Weights of a small GPT-style language model, trained from scratch on English Wikipedia: width 384, 1418M tokens.
Each number is 200 + 20 x the weight over the matrix's rms, rounded and kept within 0 to 999. Layers, rows and columns count from 0.

# layer 4 attention output (transposed), 384x384, rms 0.0382, rows 62-63,126-127,190-191,254-255,317-319,381-383, columns 128-255
189,162,200,208,188,202,187,201,223,235,214,216,193,208,177,206,209,195,250,170,197,208,211,209,202,231,177,217,203,190,175,192,232,210,205,199,221,183,173,198,184,182,202,225,187,180,208,216,212,200,206,195,221,195,214,236,189,191,221,178,202,219,202,185,194,199,167,176,209,194,188,171,200,204,186,170,190,203,209,191,153,180,222,216,180,228,171,179,200,201,211,191,217,229,215,164,228,222,202,196,214,210,222,189,154,206,193,218,197,181,180,194,197,222,212,186,236,180,186,197,219,204,212,210,250,191,205,212
204,215,187,180,168,193,185,207,209,192,255,205,192,174,201,203,162,189,193,188,213,194,189,220,182,187,201,208,199,210,237,225,195,222,187,181,195,268,242,196,196,232,218,213,175,196,185,179,219,149,197,188,235,206,168,215,202,248,195,198,157,186,169,212,220,181,178,209,181,210,196,223,194,184,240,194,154,218,161,177,201,220,232,203,221,221,165,218,194,180,221,217,194,174,157,212,174,227,256,181,218,177,220,204,196,206,229,203,232,230,211,224,220,177,186,209,203,205,209,190,189,164,221,210,203,221,184,215
195,197,175,171,229,184,243,190,192,200,187,172,162,234,186,189,195,197,177,215,207,187,196,232,209,181,183,219,212,189,216,216,188,188,188,230,218,207,181,217,188,179,218,150,221,206,174,216,147,217,215,164,191,204,189,188,235,199,182,223,209,202,197,235,229,208,233,190,227,219,210,193,211,220,191,230,180,224,174,202,226,209,187,257,212,216,212,248,168,197,194,228,233,195,214,199,170,198,196,213,196,195,215,204,226,189,220,214,218,203,180,217,192,166,210,218,217,217,183,233,170,210,207,230,172,148,149,185
212,169,188,214,218,209,186,212,180,181,187,159,193,185,215,210,184,220,218,200,185,201,205,213,214,227,195,213,209,212,189,207,208,202,181,207,168,188,196,200,185,190,142,203,168,213,194,217,209,233,174,232,195,226,201,202,226,203,206,182,226,227,211,182,163,216,182,208,237,193,198,174,203,224,181,174,229,204,242,201,217,220,203,200,219,183,191,184,213,223,201,210,199,148,178,223,179,155,178,199,222,164,226,178,177,224,226,186,214,202,241,191,207,209,216,204,151,194,193,191,184,174,208,201,199,189,209,191
190,230,177,215,225,222,196,206,184,207,168,211,206,150,178,241,191,228,217,197,201,196,212,227,197,214,228,232,169,204,202,173,201,193,182,172,215,207,210,216,185,185,198,191,205,212,208,200,213,206,188,163,207,182,203,171,190,215,228,187,193,238,202,187,152,222,202,202,221,191,179,181,199,222,197,199,224,208,212,207,197,225,213,183,198,177,192,189,187,214,235,203,209,191,203,204,202,206,179,233,187,229,231,183,212,221,226,177,208,232,210,204,201,226,184,164,227,195,183,201,216,163,210,202,207,209,217,214
212,212,242,206,178,250,186,197,235,166,226,207,192,250,199,199,210,196,193,204,241,165,190,212,200,174,220,158,209,190,155,216,218,197,193,205,224,213,190,202,197,232,206,193,243,185,210,199,181,225,216,236,167,174,188,228,217,212,223,200,205,177,206,227,213,183,183,187,169,205,209,232,188,192,218,201,193,188,182,152,214,169,207,202,191,213,197,203,202,204,195,201,213,192,191,224,186,263,220,206,216,205,207,211,218,197,204,191,187,195,191,196,200,207,200,205,214,167,207,199,201,209,211,197,176,177,194,254
190,210,214,180,185,196,187,205,188,209,218,201,185,203,217,203,194,199,218,196,194,189,240,195,178,225,198,195,185,204,246,210,195,179,186,187,238,217,185,229,176,185,208,224,227,205,191,225,225,188,176,180,192,189,232,186,188,215,221,201,211,207,189,181,141,192,176,194,190,186,202,188,187,189,191,204,205,187,212,210,217,227,203,226,188,188,189,227,252,190,210,177,193,206,198,178,203,217,183,183,223,204,201,188,188,199,206,193,194,193,198,223,206,222,203,180,211,187,169,211,222,190,197,208,220,233,195,214
196,219,247,158,224,206,207,190,200,199,211,193,204,187,207,200,170,204,190,236,204,170,209,247,158,195,222,195,200,227,224,209,178,224,204,208,221,242,206,189,217,215,190,203,205,191,167,220,205,210,211,198,188,184,199,205,208,205,222,194,190,193,177,216,219,182,204,192,184,202,201,208,201,203,212,175,158,184,149,178,227,172,209,205,187,211,198,197,200,208,206,200,228,196,173,223,199,247,249,202,225,193,221,199,190,195,204,189,213,177,167,205,208,181,182,215,198,201,172,209,236,185,199,198,216,195,194,213
155,189,218,154,206,189,185,179,201,210,204,160,198,183,194,188,179,216,221,225,258,210,240,225,189,182,233,224,186,182,176,193,190,222,198,202,185,161,186,213,198,165,215,204,175,198,219,208,219,196,217,170,189,198,215,179,188,191,240,191,213,178,210,194,203,222,171,178,240,210,181,193,173,229,234,202,189,202,173,204,189,204,191,229,203,249,200,194,192,196,190,190,205,177,227,171,178,196,233,160,186,147,170,228,199,218,204,198,223,163,144,187,175,202,222,239,227,207,225,224,196,218,214,228,219,205,229,181
207,215,181,168,221,174,201,205,206,216,152,187,197,186,208,143,213,167,155,201,207,196,191,198,242,175,217,217,215,184,233,201,199,216,225,225,181,185,181,193,200,202,204,202,190,215,226,171,211,199,196,203,181,188,243,192,185,180,231,210,183,205,210,221,194,226,233,234,214,205,226,228,230,200,176,222,220,264,205,206,189,191,202,179,188,256,169,201,228,185,188,188,187,232,187,171,183,198,227,190,200,189,162,206,191,210,222,227,169,170,163,227,170,191,208,224,171,205,209,216,172,244,191,209,173,161,171,180
191,217,182,197,234,206,217,210,165,195,191,203,182,163,213,183,206,210,184,224,172,193,181,189,203,199,181,188,192,190,213,147,164,247,258,258,251,153,216,230,195,232,183,186,204,205,182,214,240,198,153,211,218,216,192,147,214,190,149,159,190,216,171,173,201,184,227,200,193,230,180,193,235,191,168,205,215,209,200,198,211,187,251,193,196,175,206,198,210,175,186,176,169,207,195,222,204,193,218,242,172,231,201,172,204,178,204,191,189,203,207,245,203,168,185,159,208,221,204,214,194,215,195,183,202,187,153,181
213,212,219,192,234,192,193,195,210,217,187,184,204,194,214,209,199,187,198,231,210,180,207,153,190,217,229,180,212,198,157,195,202,214,191,197,191,212,176,192,230,241,184,194,202,210,198,203,224,172,213,237,189,177,184,207,206,177,193,189,193,222,192,200,238,231,213,196,207,200,188,266,183,193,229,213,218,190,194,166,197,202,178,188,208,208,197,196,229,208,173,216,193,196,190,181,208,201,185,220,203,210,186,188,188,190,166,172,187,203,195,179,203,208,189,198,223,222,187,230,210,165,198,178,211,216,199,203
188,214,207,218,216,198,186,217,214,196,183,206,194,220,216,206,186,192,255,216,226,207,194,189,171,190,230,181,201,189,185,216,212,208,200,215,192,156,228,175,221,185,190,179,226,175,210,158,197,173,194,201,203,208,185,211,166,208,180,176,206,222,205,202,218,175,210,148,185,210,218,194,227,192,217,205,215,217,187,237,224,188,189,173,184,153,189,201,214,220,198,192,185,218,210,196,182,214,154,193,216,223,229,224,255,170,195,179,184,211,221,179,198,208,182,211,179,211,225,227,211,208,189,189,162,179,242,228
229,165,172,170,200,170,163,205,235,222,187,199,187,222,219,165,233,197,205,191,188,213,201,199,207,212,205,184,169,187,209,174,211,197,191,194,221,203,154,228,208,197,193,212,238,214,176,164,162,192,251,212,177,149,188,211,202,181,163,204,195,239,197,175,192,193,205,229,219,203,194,205,184,198,178,198,189,196,224,166,186,216,221,215,216,191,214,193,228,174,175,202,225,211,192,236,179,182,192,180,199,191,190,197,188,211,195,182,182,195,165,217,171,227,184,219,193,191,188,220,193,152,190,184,198,189,232,157
# layer 4 attention value, 64x384, rms 0.031, rows 62-63, columns 128-255
187,171,221,204,177,220,206,224,207,191,236,227,203,187,210,209,211,229,219,171,186,206,236,203,217,242,211,215,192,215,207,184,202,200,200,172,214,234,197,212,197,195,213,218,195,181,224,207,212,181,198,214,229,193,201,216,187,191,226,171,195,218,217,173,181,214,161,161,193,223,186,199,201,178,229,193,217,186,231,200,181,207,218,196,175,196,209,176,211,224,184,202,179,178,181,201,181,193,206,179,180,173,176,217,178,212,194,202,206,196,223,175,202,215,208,173,243,199,198,177,232,185,204,188,239,176,202,202
203,192,217,203,177,169,185,203,218,229,222,238,206,203,205,209,186,216,187,193,237,197,235,203,184,205,210,212,212,222,222,216,205,189,196,187,213,238,197,202,186,232,245,153,189,167,191,195,191,185,198,179,233,215,192,213,199,214,242,214,171,213,186,169,216,182,179,214,193,205,245,207,183,204,226,182,180,193,201,223,226,211,167,204,235,242,172,204,184,194,216,201,213,215,183,207,188,232,156,196,208,211,198,227,216,213,198,231,180,202,195,186,204,190,206,201,168,169,213,226,182,193,195,214,196,200,227,183
# layer 4 MLP gate, 512x384, rms 0.0458, rows 0-3, columns 128-255
215,189,224,216,186,190,190,227,228,212,197,181,205,210,217,181,226,166,222,185,149,222,172,197,178,230,211,221,193,221,209,216,190,203,240,208,235,202,215,211,194,215,202,233,219,245,177,201,153,186,177,218,190,213,256,204,209,182,189,208,175,192,192,180,223,222,186,227,205,246,197,196,198,222,213,252,224,209,176,199,210,196,220,209,204,203,195,195,168,192,204,189,200,216,230,215,185,207,187,200,214,161,243,168,187,226,209,176,182,181,220,231,226,213,228,232,213,200,209,151,175,192,211,179,197,177,184,205
220,195,197,179,195,213,202,209,206,197,209,205,139,188,208,202,239,182,180,183,175,168,224,214,209,166,237,203,181,195,252,202,195,226,186,188,185,224,183,195,185,231,217,199,247,219,212,198,177,194,224,200,200,211,221,198,180,187,189,209,196,207,209,192,207,199,210,144,189,201,192,224,211,201,192,213,216,231,213,204,193,225,188,219,177,182,234,171,208,188,212,242,197,209,213,218,210,182,219,169,200,196,202,183,210,184,226,168,214,188,182,179,206,195,216,201,206,209,202,215,208,208,180,185,220,148,215,199
208,210,186,179,252,211,180,164,178,214,196,189,209,211,211,201,199,180,197,209,205,178,209,211,200,222,223,183,218,184,204,195,236,199,236,243,181,222,209,185,192,191,197,200,161,220,198,223,177,226,213,184,212,223,202,187,194,182,217,238,190,208,228,169,202,208,175,173,211,222,227,207,163,208,188,177,224,215,183,203,222,190,215,180,221,187,197,186,226,194,197,198,247,220,214,180,245,218,180,200,191,228,200,188,202,180,196,220,219,178,210,226,210,205,213,195,204,201,193,202,209,205,180,231,184,159,179,245
220,196,199,227,228,193,218,177,196,205,206,217,208,203,221,202,154,175,198,191,177,213,203,174,212,173,220,213,195,174,197,181,221,206,199,187,205,198,173,211,228,202,186,201,211,202,210,172,188,169,198,217,206,254,221,188,230,179,195,235,197,202,267,219,225,201,187,199,197,214,187,192,218,241,244,190,198,225,189,194,193,219,180,210,196,182,228,204,196,226,200,203,207,235,188,213,157,226,181,173,211,192,263,203,187,183,240,176,224,206,208,180,181,201,164,204,248,178,226,179,175,163,207,186,207,208,209,165
# layer 4 MLP up, 512x384, rms 0.0426, rows 0-2, columns 128-255
217,225,221,198,170,219,196,198,221,188,224,187,183,203,216,192,198,217,209,195,203,157,182,185,209,223,171,206,190,199,215,165,189,222,244,205,205,208,187,222,201,213,188,248,191,210,250,218,219,199,196,201,195,175,196,201,164,197,204,226,191,217,221,187,239,172,181,179,169,225,189,193,211,196,187,216,188,182,202,198,192,210,181,241,168,188,210,214,201,187,217,238,218,238,209,211,212,193,212,159,220,212,199,230,236,216,206,187,207,212,194,203,204,207,222,190,190,192,207,201,183,209,222,185,196,163,222,190
235,245,199,213,194,200,214,196,204,169,179,202,220,171,219,186,191,235,171,207,182,201,193,146,212,212,239,198,203,189,193,214,189,190,189,206,223,162,199,164,191,173,197,219,192,177,197,192,182,193,170,201,178,241,234,219,148,215,202,228,216,176,183,197,218,221,216,187,208,180,205,189,203,208,164,212,145,184,186,238,212,202,199,185,175,210,183,215,203,193,217,245,229,239,215,197,203,200,190,204,200,182,206,201,191,238,181,174,213,206,203,201,173,222,196,227,195,175,208,222,228,191,221,217,168,175,225,237
207,182,222,227,203,207,179,217,182,233,173,189,196,205,187,214,235,213,218,186,237,209,208,219,197,200,195,194,220,200,166,199,201,252,229,188,203,202,190,202,205,201,203,195,206,193,198,231,195,225,210,207,218,203,211,185,236,167,209,192,160,176,219,201,208,191,201,231,194,216,200,246,219,187,214,223,174,221,207,193,227,198,181,203,208,209,218,224,196,166,189,164,226,201,205,205,206,210,198,210,181,205,189,235,199,167,241,194,223,201,224,209,260,178,195,210,200,211,219,210,178,212,172,223,192,231,248,209
# layer 4 MLP down (transposed), 512x384, rms 0.0442, rows 0-2, columns 128-255
204,198,203,173,196,214,180,184,217,176,194,185,216,182,203,173,202,226,188,228,210,187,191,210,193,221,229,174,189,188,202,166,188,179,235,171,208,201,218,185,234,191,171,188,200,223,200,241,204,186,179,202,205,212,225,235,197,196,173,176,187,242,213,173,203,197,205,154,214,199,188,195,200,223,185,232,229,227,199,199,182,173,194,181,148,203,193,231,173,209,164,185,189,190,210,182,176,171,222,201,189,204,175,205,244,232,209,196,212,201,205,209,201,192,214,182,203,197,181,175,205,175,233,184,221,168,192,250
222,225,212,183,211,189,191,201,237,202,161,178,198,241,154,194,234,228,216,157,194,195,165,193,195,206,180,179,208,213,210,178,173,187,195,219,207,166,177,213,225,238,220,185,198,210,227,212,195,246,172,227,202,237,186,202,190,214,148,207,192,173,247,164,226,183,205,195,192,210,198,252,205,191,205,216,178,149,163,171,243,199,189,218,184,232,181,176,205,199,207,192,216,212,202,159,182,198,188,213,220,168,214,187,213,221,197,187,193,199,214,190,165,215,214,194,150,195,196,205,205,244,176,240,184,233,212,194
220,226,210,216,218,226,197,188,204,232,166,203,176,168,198,217,245,213,224,180,195,208,205,209,212,190,188,168,201,215,225,178,205,206,235,182,191,184,205,226,178,188,206,243,170,226,205,217,199,199,176,210,200,187,186,206,213,169,158,220,221,219,202,206,203,211,192,193,213,191,220,164,177,214,172,186,207,209,197,153,176,207,197,190,220,225,186,236,221,180,169,215,213,195,197,191,217,195,217,190,186,166,204,159,214,225,204,197,241,207,201,190,172,194,200,196,183,185,198,181,198,157,213,200,193,195,205,215